config.yaml
intermediate_size: 1024
init_std_down: 0.0
max_grad_norm: 2.0
final_lr_fraction: 0.0
max_steps: 4476
dataset: "wikipedia_en"
Each number is 500 + 25 x the weight over its row's rms, rounded and kept within 0 to 999. Layers, rows and columns count from 0. Numbers have three digits each. The size before them is the row's rms in percent of the matrix's.

# layer 6 attention value, 256x256, rms 0.0526, rows 0-108, columns 128-255
088:525497548516513572485517548497518508529499513467478443518483480526505539475527512504526506505471484456479493496481517464534485470548502507510516502514484499509500483516532522480512505517522469476524479496492538500524482488540520495470497508497538460495517507516515461466484502503501473502429496522516475505473479451532496539498539518490519464485507502513509445555512509478500517477482
089:487517488530486519480475514495486483511438422481514464521508534515552535448508477521485529506524517494471491481504486482518490528524483514452530499496483490457505463516519470500532494482460461508499517488494538544535513492488507499534509497466503492518437516444526502453500534486514485492498507485494489469480531545490504487545497492507499485471488541535518459479482494477469505482506
078:503495505474469498498517512532494474496463545529449501548517455452501460506519537480508492495540460504500471480484518517522529501504504463482536474458469481497503484506529510496513500531507475486539506516472492472503534469518479492438523517506531528474490480530509537558478511457509482505474477465538500502502488515543530474503525498530488477522469555455488514522516496483508509509561
090:481511545490487493514552492484507520536457495557535474480476515490488512495518502510532514506462536471536534472519478535468511452489511511513524482493484524492520510494459461453432494477507529523532489540527462452502464455496491510506510541526471517480537536512504502516519471493499483514499490512504495483490491485513498492482502467469498494506504479514450505526526500472522512472541
090:450525506517536522464512539479482531470471513500497501509526544537488466510520540496501461492492518520533473483522490517542502517512490488490544496498527480521505473481523526482474529534533475495515499502516497500527514475510515569527478516482492524462520496506490524503471496480475509512502496523464461515446518507486493532491500484510546507493480510496519507461527458472470496507490
086:532516521508533468506505486464505482516526480468474506521500506539530502483496514491537519521503497547461493521512480459498497494476504458525487495489484514441483509480534547491491491526463513482531543489506498527498495530517530512526499472493503503518455522479542498516514479446525549495478489453497530508483519519485524521555478506500480492500465493481487535527521511484489512477466
090:531495457524510527476508478507562510476462495479529511516508528496514509499476516496511508459513457482513493513514508493513491491495529483526452490512516526468474488475483439508503469483486557458544490486521507493484485518498496502487518533520486493550485503540515504514540502495537523478514492502470482475477491518494495514530524485519515515503504522549514535510496508512451465523481
093:449515504478460523503498508551529503490545471497532498481492496502472499496513494511493475457503531509530479500569498535469531496529489515509481507496538509540518536533476523516476498516495519533549511563488492482447501495478472517524516511516466483488551505491502501466510469533516483497510531501590488499535464521555495473497480501541495530511487468495492486481519508525519511497504
086:487467550506512453499484506504505457526510487477485526474500509479506501541525494492553507491471491512476517440550526494509536514462496480501499513447482476497531525543480526484466476504461530526545473465516507473522474516486467490470502510515538481475509517541497497501530498519507468485496495510542485568486465508485496495499491546482538484488500498448503537490526490559505489489543
089:498483480482507488476502461545480499459489494487545489566467468530488488478522497468475527498519502491497530536454483525491471481466467498496461511520487515472496509491496506504527515490494484536523455539459532496532503555468530519498540501520527513512573495495486451500485502514518505500528516520532481486506461545515488530505535515511514497498502474451481476480528509484519516500485
091:516507466517496504478497540531509524486537470547530517474502471497498492500509466518505455487504528537505499539454508534504470489487479528511517481557482515529506531492525521539463502532517468509472490484545502432460518467449546514478506457494496480495510507551538484482502512517510523491501527518539481500502486506486479498503478484539524514470446512531485483493534511500481480487482
085:539459514529451505467525546505555527487514495541516513448487497498467513473489468452496490519496527467459532487527510532520532457466497516487454479473525505522485537502524572455492524519489486490501486533491502525494513456531482485493517505505495499530528495480491481508531522488492484501499452514498471473522494517498475471506497475510504529494522531544501470436484529463527482530467
088:509515450524452510453528525472505487468462527494505504547495518559504506536524472485550522494529481506485508495524556493520520477510516480506481486494497549466460480452497525502506443476501522496523526505493464481520498494478543491469499466551528492480534526473512505521506513501478535513532501512511479516484542540503521541498526501494458506496504518481496482453486457529480508486454
085:468529508481503510502504483521538457529508517482489484491480502475499483538477480473511515495498475500541516507532492538510503518512490492480485478505521536503520536488516491469483499426504520498471478555477496528487497466503489542547506528491492508518519526499494513509493488484514490471506506550524507546492530499486497471478503500463506465522497522518534503468478486498456484513491
086:531530494511478480467553497485518509508472466518468505548473499527476457484471527505523522491524473476497501517488475494486480480513486495494535473496525523498494479507479518499540520525482513518491476510530518500498481517533524491465474471504447498486524519516522479506535512477511510507525529466536508473486513438502543475485513487477461497519463497513471525468530477529487528504482
083:489517437439470557455510486524522521507463527534500500511471477470455519516517463500526474485485462534475458494510496499480512474518493493520476521501535486530464490492494450516523473484464496527527514475469549489503463497516495498491493457554511492477510467510531486463527470495522509498509534538488494492474522536483491477502507526547525457471494490483491502481493487478519503521511
088:497537553494458458500451480470463498513475527483520520514486494532488516489505496467505502483501540492542512514458513459523483510476481544501542503512491479508462541521455534528479492512451524480484453520494524508500475465476540544487559518480478486465478492475489499459445512493454487510502508481471511511503522497532524495532492519526489496494522470503528502409491479494505490481485
089:472480496512523500492516451423442539512521572495531485548502510474520525509481497494485534584500529507456471510496500463498502510511501473513520524525484528534503484463516472498529487526501483490514515448495498495479489476460489462527539517480528463472511467497507504477520472482494471499487501498525502472512483484520554498492476457516469535512480492509486528489473468510544465476497
084:461504549478478565479447513511507505514476494486495515527489479506522511476517511493485483479487502502520492464505511516533463542534513503505469496505507476528535460522491483509471508477453523501514498486520477496459491430491499504490525477511507515494502470527468467510505496482515515509461518556525462512514485506518495518529524517524476495525521499481488489494495481515468505488485
086:498542472526489526494514486487551478474527465470493506459471505516540546503461466475480459483516526513464471568487501545461509496468491482485463510481520503457543548486495516506494493474517519483503485526534461470529515445500492499486480474506490522532468529512481508506460484471512543500460524480500472484496495519535467478516497474538492546487538509478520452507486486521526469497491
083:474486531501481490533477480442476452488486478487508508506500532501473492482480481506497507480531513484503507526459485465511478449450488486453474512502469513555502511494487534530494501545489487518498486509474552506495507514516510480464567553513524500503529532490479458520486486480501499511518516472550463505457518501537531533496505519505503547506494438489534524511503530490520492502524
092:494474512470512547487513499468465488520469492495514476512444471496504473526486510522505501521468497490497534468445498505478476492505519483478487467459498481477500462476484466503517491448481536542503486530491504454509489541484525520478451502480519465500525488525491488506482483526477494507515493483473500497559496478475527510482515502497533516511531517521467501505482472484518547540499
092:482505464499514438501507514473503513514486507482500498481520525540519450478519474520484454491556501482478529485463481509535500471493489536524471517503500476539516539518456499513461550565476542462501501479519492479523484467503466504500502473518513514523468498464498502502574555504491496521508490519494522504468498518451494491477490477512475489495478490473507458491471536491509502494565
083:500482517509535470539520473474449483498482576543515508522508512503550514535527529504504530531468498519528499511468514500525482504520534512508490490504483522524538486502485490524501527525503527526492472482481484471555467538526448486489487500498508475486505465520543542505509494523526491512523490537514516487500486490549511489498505500493515514484506463529483506560479433496475474512490
091:492473478454510533496541472525512552481530467495533486449525456550506468509494483498534534496519474495475536513506478505490561487491479513510476486522494506499556503465489485490535502517521508542529490460456495472497504465532475475478541506486503489521547469477549478478498485519506498493501499517508487494453537536511465460490475491476474525535484480510517487510509520485529505476458
086:497495437511556563469510497507508501424526509443486513496478506499508501498465509519503534517474466482490545519516527492469461529464497492527479489472506479498509513508534506497510470494490504470497453523506482516509524507519491516512504506500513473511502482461489551487472526493497525485480509508550512517512484511526479529529523466488468488514495504536493505524505482474509512500527
087:495528502495496480490506486485477499470547440534463509488556481499518502501534485520553470495509534452508526517494473536503496533515473542498549510481513495462481524505505562470472506519519483515512498493513503515480510473504473497468503524509496486493474470479470475458498486490488520505485478481483499477470533499459520539474480520479505509517524518467493470520496508524471527462463
082:523501519492523487472493540504493466522493540523498494532498513500527501538518488558488487486489485496469527496491508448520458570499510500503489513499528501475474512493494484510470478485512507516485515486467481558527496552479499503508502494541516491485528544533518534483454473483517451485510509408540472457525527500497521490539499480482518533473454508500545596518481520493467507510475
088:494472491471517532505512490552478454510486494520469493523531490480466495517511504520491475501514513510485484416495507523478519446531515507467516499488508479503554502494555541463534505471500514490488451543509500459489540483486502506482531539537511461515515524545486481536506515478498470486485489502481519476489498482519468461501483451461531539511439512464467498518517503481485503502504
095:487475506529550525487546501522505501504489511509480445512447455510532523453485487475500521478509506506511494535466508505531526489477492529487508503517493510510537525496508468521491472541553488491505549533495479532518520550465484507531500485447514473460507488521482521496524468524474458479479522504571538505517504449506506506527507527510482484463448455539502506527479516483519442468532
093:474484473516534485474533548524511537487490497513523474477502518527492472561503457494503539499469533488539496475522475501509509454454492503452501505471482489485473490489465527462486501467470519516523484534494496479531494538484482477496545500533526508452487551516482521517498516498480468492474534484516529542513469500470466476491549524493490479451485577482492544499495487461490515499510
091:436549469482492508493529534497486474497494473492525454491506493518454511468499506485503458456533531505544499510548498520464505505448500472517525472490459486457460520464477460460503498494534491516506490530503527442429482493480508500489527524501464491489489481497502509497504512522530473491523525514486498536449525524498497506500499540502503545453510534466498514476502508505504509497462
086:541469469482526481533516521531478458528519532501448531496481477455435501507470461508507502500518520479476480512474510518495535527466519506498503523523550544504495487501502492527521486519517490496529496503488500546514509497522514519498532474488499518510524443514533500461541500537520512495523510581505479468465521473458488472464495544467499466465538493488524510460490523488525495512492
093:462509474540504521506483497482478515505532528484475468564524524492497510481487504474476543475504504528484505503514481437523502511529481498529510499521464533488469467513519497479496493443463492511544468538483464540520487499553451528484493512479547514501524498528526485520504463501493507480473471528505518462466481443491523500494520500516459492529495505496506521528506458496509488474502
089:439488484492479529498507523504505470502484482522564536466479483521511524483529467483504505450494512518525499514495524530457494528510504495494483495480490506508428494522509506463529502464534534488521509515485532454450536436485499533506515509535522514458470507485532488486483476500454486517506520450530508503497532482492482488522459486524478518478511492488446489498519531524516522491502
089:469508489529466472492536516469484510521509527531521534508512479509471487468491507534467520487460499484553447484456460481495509471502502546454528487508524521521485472537455451499501539505492468488474514503484527488483469484516511499495511486539481486503522503545540507528523455504484496506484499542490491493488530487529514481457522499479506490516534519465492465497481505494462528478498
083:500493493480462526504484498505513512507468497481487491484519489520487472459511451475484550515517535532512521505504494497498458485487490506525505481513495500472483515471516484527445550492519509544521503550548528514463516545508467521483468458456510530475483496498466500522480494527481480513550486518508516516503507461529532508515510471534486510488510525535483519503491503481484523489495
085:532512500542490499506482503500489513514502546464513485515473483528483502522526501502476504521492477467471477515466524478514491481455480443502489502494485511488499511479468529544452506558523454503530480507491558529506487528514450545500472521514484507506501519535448522502486546502467475511504478517483484547500481507492476528508474533552499491512515517434524448435499493495424538511503
086:460489495504485524497486520523495518485494520481469469535461509490471520494482494490512476479494538505556488516511520517542500475531489561453519521516464494505459529513514500475501484548518484517498544477507476515488490501487501494531508508494467485475521454494506526493473525527515519504455508514564512505544502458493511512492517478478496499497435534520448499477495491521502518491528
086:473474554504501528512502514496480496516475507549485489535498492486482497462503503475509530517499486523494477548468481494503528499503484522483477466555498493478528461484533524481491493504468467517511471490462512497528492503495547513534518532519567525517477477513484483477486483516501521491491510491500507567534479492480515539552503491548543491494510485501524482458489484521511479512508
085:511467500530499484462477491491520451489462533496520541476458494483505533524458509490506497497480509498511497454517503473535464529534498522490552522519506501478511488522474498477472467505487502495482477505494537519518483504523499493526466487479532476502510493530454547511513511496492466495464488475507495503498489500517499442515517480519504472529509526531515482484503433445514482510549
088:513484478510477528521495504472518494459507516529511449496483498465528541486476559532486508481502505480512485471520510510472498485504468482558498468477495487501546496532475526525476471469534546472447534516479534503479519476537511522478518481502523524524504521489493514504484471493489487519512497483539460489561513501546482511499467515543477545527564470487524539480525474509535527478487
090:471528500506551463470506525502480506486482539490477507479490523478451502474472532520490503470481511480521469562523507498529518502504535481483485535491558497481475494492480492551510523485515489493460507474509487497489521494480544559534508462516502502445500529545536479477468483504515494504492515485487490463527498512505485496520533497527512507517466486488522493486467459499482537527477
084:477520471449506543520539453534497481477480498482463549535485507494531486510506503493513493502520532519506512525482505508509499536444532444521472493499514496460507500483528516501464526464501512516491470546494511478527501475515503492493550510497492532483488537523526499541479477447495516521491477494507494479528481454484551496489495491524511551473522545528476504514502511466503518479465
084:507518510501515489493534527441522509502488523533452509507530534503507524533506504490505536551481507493480490460532488477496503504526491505532484508541477483487498490482507455516502523525514521453539531511525518491513485468499478492452492496548465468511493535477527437492450492520459498517503518487485471491515511517478519480565532488500513470525479509509492512480542510530541489491475
086:478473477502487517512483491492490520474465474522550521492510506469527525543519483503485516455485489533491506482460501482488541515490476460526506507544503518525475482516489528459487478484500517508552510511506488482547506453468522526485505518503515502444504476537525460488523476491509503484534506456555506463497481533485501545534445474500525478532474525495479507489486513534508509490453
089:484496508539501509516468544500457499488479544508473499515528474474462529540519493485475455490487516471545525485486525463543453530489499495534549514544527489450478480496485468526495487494477469522518486539486478508524507478492494497508481476470510518475503490564472459525514539496498498509446488482505486533518483475486535544521477507491457506554485508488504500520523527533494472520520
094:539494482529513473507495469456496511491514474499503502528517491493491564465458483512482480499569517464478432492486469488483541535501496501546501518481505471466526444535462518503568499553473513489490484512507541471525495535507509533481475518464489480489494492499506500494553499472468527500510529524512505476488496441519553515493524477514508510469550520538484475514492479512473503488504
090:528501492455535516501552516498485567507492490503532474513505496549452495483499484494491522494511495521506534456509508488500496493509477519503523477477477530516488515486492497486497509516504526535522500464516553514520472517541518485500475455525516533535515510486472545508517551514501494520505504531485490538510505491497454516483490494493499522493502461503491529500508516491476473471529
084:520532502515498510512497498498517503470501549495487508492519473474457492548490509478483506504506533520501496495535502478506507509463490510509507519454517470464499519497470468549483518501456509501484462494526528506485475492511505498480467486531522512512522506534529473524468535494457481519514473525501483549495520523508552482486464508542518500498470519499490522495490501513527515497555
091:488511537473529458481482477515487501506497470483503491500491537473503458504498528529491475508493484467470539436515541520471505488496488560465544461536525494510483510484507525503522539529483480506472507534486503533498477486499522524485478534531474508489499514477489534533471565509519560496494481519500477532487515582454525498503495516494483507505476502546527504442479503436532520526479
087:496527459500466482523577488472495438481552489467524500449487528545482509542503472457509516481475475526507496506516520533495509549466520530483481502458504511485493502482524530470517509507517508478486473492516477477512494481529484499536475483523508533499510506539544447469482525541510501492530487527530521483490508492512465452525500526494544505496506525488521495477487553529526499523462
089:497512529501478538471496546524476504509499498468542503511512484463541520541505492497477436458501477516487478428507525536492501487507494527450542531500532484519479510532506456505510507422499498525482514523514543483494507478462484513503494465501473518506516523503482525544518526517469436496503508514497487500505514474522445505451499498463516483507484466486478503514531490532480499510501
079:546502533512489492507506517501491544484537476478535502499498539544461507538491499535478491532540535480525491501511469495530480494477502523494516496492525529495485451470509534469483486491482460484476484506501504501507476428507506478497545503511494518531520507491488455539486441510515503488491480547495492510456544490501503510488532526519504494522488515501474506501497527514492505525519
082:475534508513502455519510504432546483547514499483496505457456472483472494496501478517518496530489481456480468473514502508510466494467528512487526526500472505520450534499480575541535461441489510492505498461480520514528505502459493488482500507515534491511458509491488497506537509502520523504494492480475494539536516486462523521463513438500513508449505470517494480489536522472549548483543
087:490497528510522512506485453528518517500494482502514490461499485492538486496500517520516466500516513526521466514483514508523532506518507476503510516487485511494466562513490489479550500499497500518531518546539495490506537533459503453512549459469476487495485491519491461503482507504515450495539479393495512501518490496477462515536469491500502534516499518459502500502519509523509479472489
084:489493537532509453518499472476479512504501486511469474526513519490525532526488455503532454467490485508462520491495511539467492483517509491494502508530539517535481486530478478497520479513488474511498488501480522502516524485462482511512509456476513536483534494470488511512496540503484487513487479450501492488515484493449535541522505517561487522467504466503468446508517485520493455460458
090:500514504539480530503483501574527457484503506523502506512472493496537562466521494536484477525494499505546496462483511471502496494478480496533474513490514490441488463498494500457498480530496506537473511546515531531458519468491510537481478525474492532514462523492475477507500462540453503507483531485505517525512514496531509489521512509487512501540512469485501538524499490514475497525514
086:529520437472532488486496440498489528475523541502467468536546524521503476487525484455535514469489484497480504508554495544476501508547473476510507539539504457474510514477490504470518434483475521498524476481482456510534512538483498458519530504483498502516549512533514492467494480489526487482493481521501497493459510507526504529475521470504485512499510478536534498518492504504519500499448
089:497510539461517475506464493495488473454506506526482515491495522499528497555496512524497516497459493509481510484485502497484510517516519463543537516500527475513523525485497481483511477474502530497541525509520504531459503482493466537527493464522476492557524485493531500509479562525499504502507510470454515488444484529500455494473514474519519537494516460548485535491525540489457488480491
084:491484509440492502526485524548485520527483514520486484467517467502502520508490487496486509557497492489497481458487487506506510504535511496486525523561454490523506470537546535508490482476530492477479499467501440461477506483467528506495495480526494519528530465539496499494522503505486526521496492458541472519528487511505511504474514480539522512532500519518503504512518517524537550526490
087:515523488469531454516468503484481474490514481506478548501486532524451503504482516488492473516500465492484478509486474538469480487479510518492428471508519513509541505496505539515497502468529476499511502502485516510461517528497567462477506476528489484537489521514485480514475485501490519523483525565481471557478500481505519498414501503488510474484496518440522500453532474450456522495498
086:458506451477517496491517510551539527482488510444449525461499460489507484524495530528493478484519498525466482539456505525516448482525511520501488505485558481518454500522528516485471505502519503467519492500486490490529491536499447477487498492491532497513508506512494478489480525522482482511515509552495502499516534474497490543504522468516505510522495443490451438442502524448490507493505
089:537459536528506495502471546541486502487485477520526476480487462465529500523475496467495461506488475487502483510511536543499530506495516534461501495501486519486489458510504515476494478488489485489541514497482493481522507464504486510467483477505510524475495487488487530491470452509501518492500489541501550484530479541543491497549500484473491496480506513473527487480503491513523531509523
095:515510480519462471523491524508505502506510472549534531493542495482518504489471533498533467480516494510495509493496484526518491475502500469522492512516465520517456511493491519475439521495482535513479476487525520515497462444518461512492502517494499493483538553523463513501512532493487492493449523459488511533510497465496517499529538469467561466534472492531507531481516480466531522516509
096:497498487514512495524482519524484494494484533488481475479559497474519507466510508456471496539486541519524452525497476537511540521480489491513525482538464499542462505509481499500431477498521515501434548487509562493515480503503455524496490517481525476483521516477474511501509533520476510502516506472494495489558504458505488494517491467473511514495466531563484492452525522482511485475523
102:496529527492526459470491469400451516504491520487545504512497464528485459481504462534503486477489531482477518520519497456508527503478512480473547475471502492478527508538529544486501465530456489488528554494511504476489500495485504489467493453511482494472487507500547540503523502494529528508468482500501514524533452497508495512537472529489496525491552525505503496488535463471563519490488
107:518487486511507536512471567527486471538524523458551537479501496484502517536537483485520515461487491495496517487510486527477485535508489519510469555505497503546516457480497451481498523492541482503476535468494495486504547514518504484498557474500490483518516458522531500485501530495524499492513512488442483504533480490503496522466475473474496552494498449551459508510523537500491482518481
102:502527468526482523513493481518528510471477515519504556453496503483492551526505528489492497482465483489485551511451510510525548489520530493504520507490543547470450548482474494488479494475481438521516491538511520514527515520482551470479484515556521495538477490530499508517546547480479496493517474507491498487479521506483504512475509479477495419484544486475541498524480457481478484487507
101:509532532520502448477474474515511528483499515445463473500546514513548548470485477440536488507505490472524464520454490497517521514509496443504487513484502480477468522546519514471478479447492534530528516506491578476528551475524487555525472505501508489468508515500504493503499467524506490504484486498497488512525545497486555510509503514505497476511451471551506541472508479538456485494452
102:497451457528454482475486496513473524544531468503492462490464524487496533500553508576481509458481534480504450502520473509493483486477497500497509481537505517528473506485509549471512509505513486492541490478543506510470498519496506467510465501483514484509485527481507518498546520542501504505506484518505495514516489503529489490441474488498486485497556524499453514513493470505480522530551
103:503470547490530552494571495471470482481510493483496523463484463514437484535522534477466485520484479490504537491498511501508533527522513513501480505549500517497530531482522520536570475462524478514501463477488472468524457481484530454460536503505516530526491488514506475493478454499495428505474512524536500496492492493500482463497470457469500480456497490471489501486502493476476518517525
099:457509441463518476492509532488538523512462488508483526472496548482518527519509466485519428466472476510531500545473495523508528520477523503460512478500483513507514479468472471503488443516502493497461478510543473545514512485504504525466495488574497457512470511520545518500510519468534514479479482518507540518537504535503514522550484516444537519528496523490542448501480483469503504488462
097:547500500491451463518490481487522494505544476488496496482503506518458509523536480506485508501506508495503512507510481494505448473469492533490491508518523502497476541510473480510497497475520545498527495502479499462532482514531513494455475489478478534533515489457484459474502536534474559523513471488489477492541510511503472536463504562510479508485442510513477500499486514533483502514458
106:492488542485531518497526465518507535491522541525500547497487578566468512497515523461490526534536525483495523514495476492501531509507480538499485496454509511494498487526518498503512495507514484486474549536486484489531514449473549503507509484484493533540479497475496524468484489467499475514472539454459456496499537525523505522519527494527483513483507483465489498485474472510471498518458
094:557491558531453512499491527516489475485522496483531496497508509477459522512470477455504478511482537542487512517423524455511481503525514490479529520495528494470471470511479505471494433414523478533465509506469513494531520466497527459496507510522493520499532504579450535476505523511525501499556494498490511530479527474517479522495502481457477489515496490516457505471493486487505516504462
091:516482504502493536475519494511471536531515525555553477509490497535487435527472483531490451517497521494492465510491476527509505487512502546477476561435470500551459493483458481492496489497504487522509504459518489459547497504485488492502518526491500476532520495487552553500518456453528493476469512503512524487512485492468515470510466512469509513477480438507489490530485478498513489493492
093:525464487535526480485480489531490492530536475503476491482532482542517532476479483476509500505493490536529494488498493526476494526494524502507529525523458515481535482504492523478467474478516504478501506495508512545446531519507486549500478483513543467452457513466477498517523493462499527490506495547418515459511489527482497497523499516509515501498527448488490524483510487506479479492481
102:473514511526506472494519514459485542486471518488478471554518496521478515522487462517455516545529454483523549490514497528512518494495489434481471484501521510510510500517500511529489488473491533484487495510486485508478482499490500501505543519511528477522519510506470546489485511506479505514509486507525482483471507457495494468544520491516495491499516527515473506501519462486482486506493
096:488536499484513472460511484470469520484500507507513490519515505535495539520496495481463483518470480500497491509492514496464485518517515422501464486478455501481495446497499512521495495475483497511482518475524481522491506531476481547516469498458482488499495557520492513481495544498492494496471497504461491455524474543502520474529528500491523473516504488504497501461470472491508509506473
100:505513492520508468493544497447470485535510523514493471551508436530506503482513504515505509477488462509523503495513519488509491542493481508500510492447533462542507449467541532505512486487515522523512538488500504522467471533509528514476494522503535511503494482540488464503456540473510557520500512499556473508504497507498453487547479543540486497463528504473513484503504480502497502507516
100:503503476511447526496461488499502511483470498463451536451509509531489518478543548494478493471526538487500489521501517484531506530481502473505494489510494476505469501485483505520470495520477496524495506468506506478481509481511494502509464507488480504527485481495535545506552436541473515508510489548484512462487489508493520484472473513508543489565467514498523443512489533527475526467516
100:468506525550468491475500504476487518463485522491517483472469500469518486489489497476533547487532509500502494463501482478472555463526510501471575470516484542521474461488526533482475503488489476471527510492515526528466460443540548473490463459464492481464542535517524547525514506474504529495506507507532499505475488491538484541505475479488495531486486512493513499501493487486517528516516
100:506495480475467505536485451517454472504456498475492532514549532472494445544486526540486507522544513459513501464551527518467502462515499447528492480508479487463549473457516494515507544505505540482531484510477521496478522488544474503473493487490506499488492517501503535509458444464517503520506529505518486502485476521524508504477509493493482518498494516499544508495475533528507514490524
101:521504482564516489502531524546435513501499487502462510460503507489504525512495502493579457550488535499524480468468501474461548529496501464498527495492445503456526492525496536505498498495457491495507457482474501543518520491488471465500548511533499460485534477506482491486526481504527498481514547503438523518507503505503490489501498498499518517509504479502537537485512446486531483496495
098:481457503533478461494552500509501489474531508469518495475506549479462474500471518504499517516519501482458480476479530452483482499506529469464468522514483514479512502486507521468531487458546482480516513516481524470519538515517486469495547518513482489514494522542524482518553479462520507474503512494512522513514519461500509514478507520507493507444457482472508527506471472528532494519480
110:499502510495442464467531507462529493518526447498455512484490485490487483477534524497531530456499502547523478504509505488538495530491481504448538520533480486489530514505516508455501459522473482499534515495486536524516508484529500515492549542473455500494480478511447493479513529534491551500534484503507466496544540474496474499493510527552496569455476520477497475503490479516487503489529
102:525517458526461468462439491550513501515530500533482458532512473472491491464486507508477530528529490520511474523446530478477475487544484492463527556482505484492490506500499508500498471468465487528495468500498503533459503518531497531540459516546513534452491465498447518516492491509514517496474527473452473493496487545481521565495478524511510510509480481485485495502535507527478501516484
093:487489509458516539501475513542496484478473496518495492508523516488542446525488488481486509488503462491497507444485517505520512494496493420506482460502455516532521503513513478544529540514472561462484527501523490509509479483496525489515496536493503486520540491480512528484502502545477476503506509551469521508442478513519514494480469462524511490524471472539523487486489486512486463513509
101:529506543485508524475479464492532486538504495483493478513563501499490440541495477554491498468489501482515505446506515483476478530493512519465498530520548522494489514501503466467511490512464483454549472525488541466496473546517501503513482524498495479551516482465470484516503552498539498485515464530507468528465506509513492474474515506547469496438498534494489483534466505477489510497523
096:513484538458489519519520485517528479487519449565465519483548499477514479507510479471496537501471527518476496481532495521484489477474487461523485499496483492504524528452507463472480488483508514519506499475492493459465501491505465492473507531486512501555513501491446513533529522461483456513507485510512495480492481491492500518508507489524482471499443529528493506489499489506511509463506
093:541501457466527510538473529504502472469512472549496479524497484489495512505497492478499520449533510492468511443505505479546486490504499538540462510533501503565509535479452508499498497545551503517479491509536527498478470491430528479531437482535480511452496504462511479510497495511528495501473468481542498524475500493498498498500524471500515522485480524534512531505531497506498503481476
092:493511491464479516545464545497521550509474492438451512498507515517500509515502531476486492500479503522496525447473492472518526527515481483480498499528480468501482486516501485518455483527472540497527493538458556501507491537532475507529495501515525529487502485464476536512503490455497467505497503494497472507422530521518507535478498489500523526499478505514505495471487544571478477508500
105:537521541496510458504486493488512513528536505537532539511474511512476487507481530521510510502515463510506470476509497510522520503442503540518512496445519494475447517487480474523457491508477453497479466496515489436528477524465576506482502493500493503517422552506560508513554490492484507519525502488528483511528528477479467474505509522454506480461505500485471545511493521478559496485509
102:541510447508494492495514482463488477490470525514505558529518493535483496538580489494470501512517555508523527439509505492537534503485482503507474464488522509493498506483508539486447495537517513477482512485506429489510471477524500477489488489506514524491463470542498490506531504546453524531451497514477486494495520538526469439456483539463464483501489528513499495533512486552540478502507
093:452486432527523483497492503532536518546482505485510458488523470498496539521479487462453480461459453481503505527510483478492496501483498554520481494523498489467444472553504504456497499495504486488510470478503496533537545509464507522485478505565488494501486500493500469480522536491474502510497530520499474513507491487513522499468504448512489495522526449463488517525489484459506515495526
103:483515495525478524487489501544485538501474467481492485497493467545530500477449474487523467541523465515520546471505490465493495469491494517531512452457527528496499516493498510497526498463514515491464470488460530520501527493441542480523506481516501520499504482542504479484452466530526475503484478529472482509493497595494494492534461503469507506554489499518522503484531502526496525538414
096:498507469538505481514438496481522489478466550468450505475510513530476550430495523478503495514488496481513504467465508482498515514493519499492484511443494496489456515519525468518512530466531523492483530513544478486477478538513500505515485465492503517510525520492506482509482518510462531512503493508453480502533495499500510516520484537470521506481450462510475512477525516531491470551493
099:449499514496526510478520511475518502481460513491550498464527527461501507537503542489551522514495532496485479496520508513521525471494499483521504523535499505480525475460460492466549476467482496464546475522485495545511491435482478476469496494521501517466510494529488561496535526548464473518473523504507481499499466508511504535439484451481462457487538486490481462515505526508543503487531
099:498505455520484487542520487501524494480492479476435518438486518463470501521529448486505491508482536509476530459478525503488501512533522505464509497520516458505470573470495512521514499493515490504481539484517551502525479479509520491499484482524485520503496473533520505474507479455508495498503481502493473510499551481529508508511502473518537449457462488503510450487548504524497485533479
103:481499475499530460483522477487454526471543497473532505545513534523498472479478489513504498557497477464506452494529515509516487497506516508461571537484505523491541518480528477503553483519502517489518502450499506495464512499515456492475512484525481471488500506480539525514505513478517514499495485480518482512562510493497476520531518526499472528485517530505482531465512507475487478476456
105:510483544535485486460518502467497495485494527515495464467520479445529501480493528506509496505473473499521498542508505484480496486482507495452491519497478469494483513497470529486492499466504495464514533510486567512497510503531516525473502451525509504468519508499433506506514483480527459496504475526527511540521476495470458489474501523471496478497514463509467505521507462494485491508481
108:541470497466538491480497513496485466520501503499487472500527500499489473549548540483504477512508519511513510522515500476475478476459496498506438500519495516458497520455465530501470504551540492510530531462456477527534498483503451498517532515510507493465501459482510475489557493539508515493519492557518490531448489532513454455463494483496535485485513478494449514542498553523511488494530
096:503522507463462487468473515489520470490498509483497453532491463492508514524498530498482507466508455493503472520524510461494485529481518487541498439537513523507456502500509549468522479467447523494513495499520492516504491527508530521499502507466466502508524495496482484487538511492507523503542481493526482492470495490525509531472501482538506530536552498458488504492522471503513519487502
112:477502538468519469446521501545476488519467470498460514510470486554522475546503528496547443495484451503507481535439516536493532507492494448515504515536462482483536493523512508483525488520447491500521538465458445535495513452493532478495506484464494482468478502532492511507492487511491537494479500504484486501480491485505524472489513505505470539518496504491504486533502481483492502463515
090:495508509485516482486488512476503461471496463513488465528520477508454505466535484457478491509492522501510486533528495485505504479508497492484517488526476503528513525476499510516509519544477517487465500475512513504509528512538465491559492544481478498507468501508536524479541508530507538493485462474474465430487479550563507424517506504543515496557525538552519499491515483515490494524541
098:523500528564493492505487493482520529517483498470477488478517524515539524499493542517511541481507494505550525507489510549527481510496480483531528538486481530471477517527465483535514520467499474507514524528510534512480491464555499567532496509520527508542502518489472523527480462510524527496525534513501476494453514461509494490522506508529474497521470478538497475519494503519516465486529
098:513546510491446473505465491504478460502498517542506505519526463451484540502525496494489455439499538514502520540520510491520478481481508513489474492512513518492475523507501503488480478537499492512493512477479532456534510462518509443508502536495512523506468500503448461529529526545480490520524512494465526538514536488481524549508499466530479452507521494510500505512527502535494481489476
097:521497466463494504510464479497488496530488515521490497476467488489509487516527467538527472492476536485526516519478503506553504511508508519486511449539541446528499494503483539532487470493522519471539560492505491518504481511501520498491479533551498497493482474512513496485543532522476519528507501545491470478541524543517536519521519493472512442486526489503465510473542514511535533472487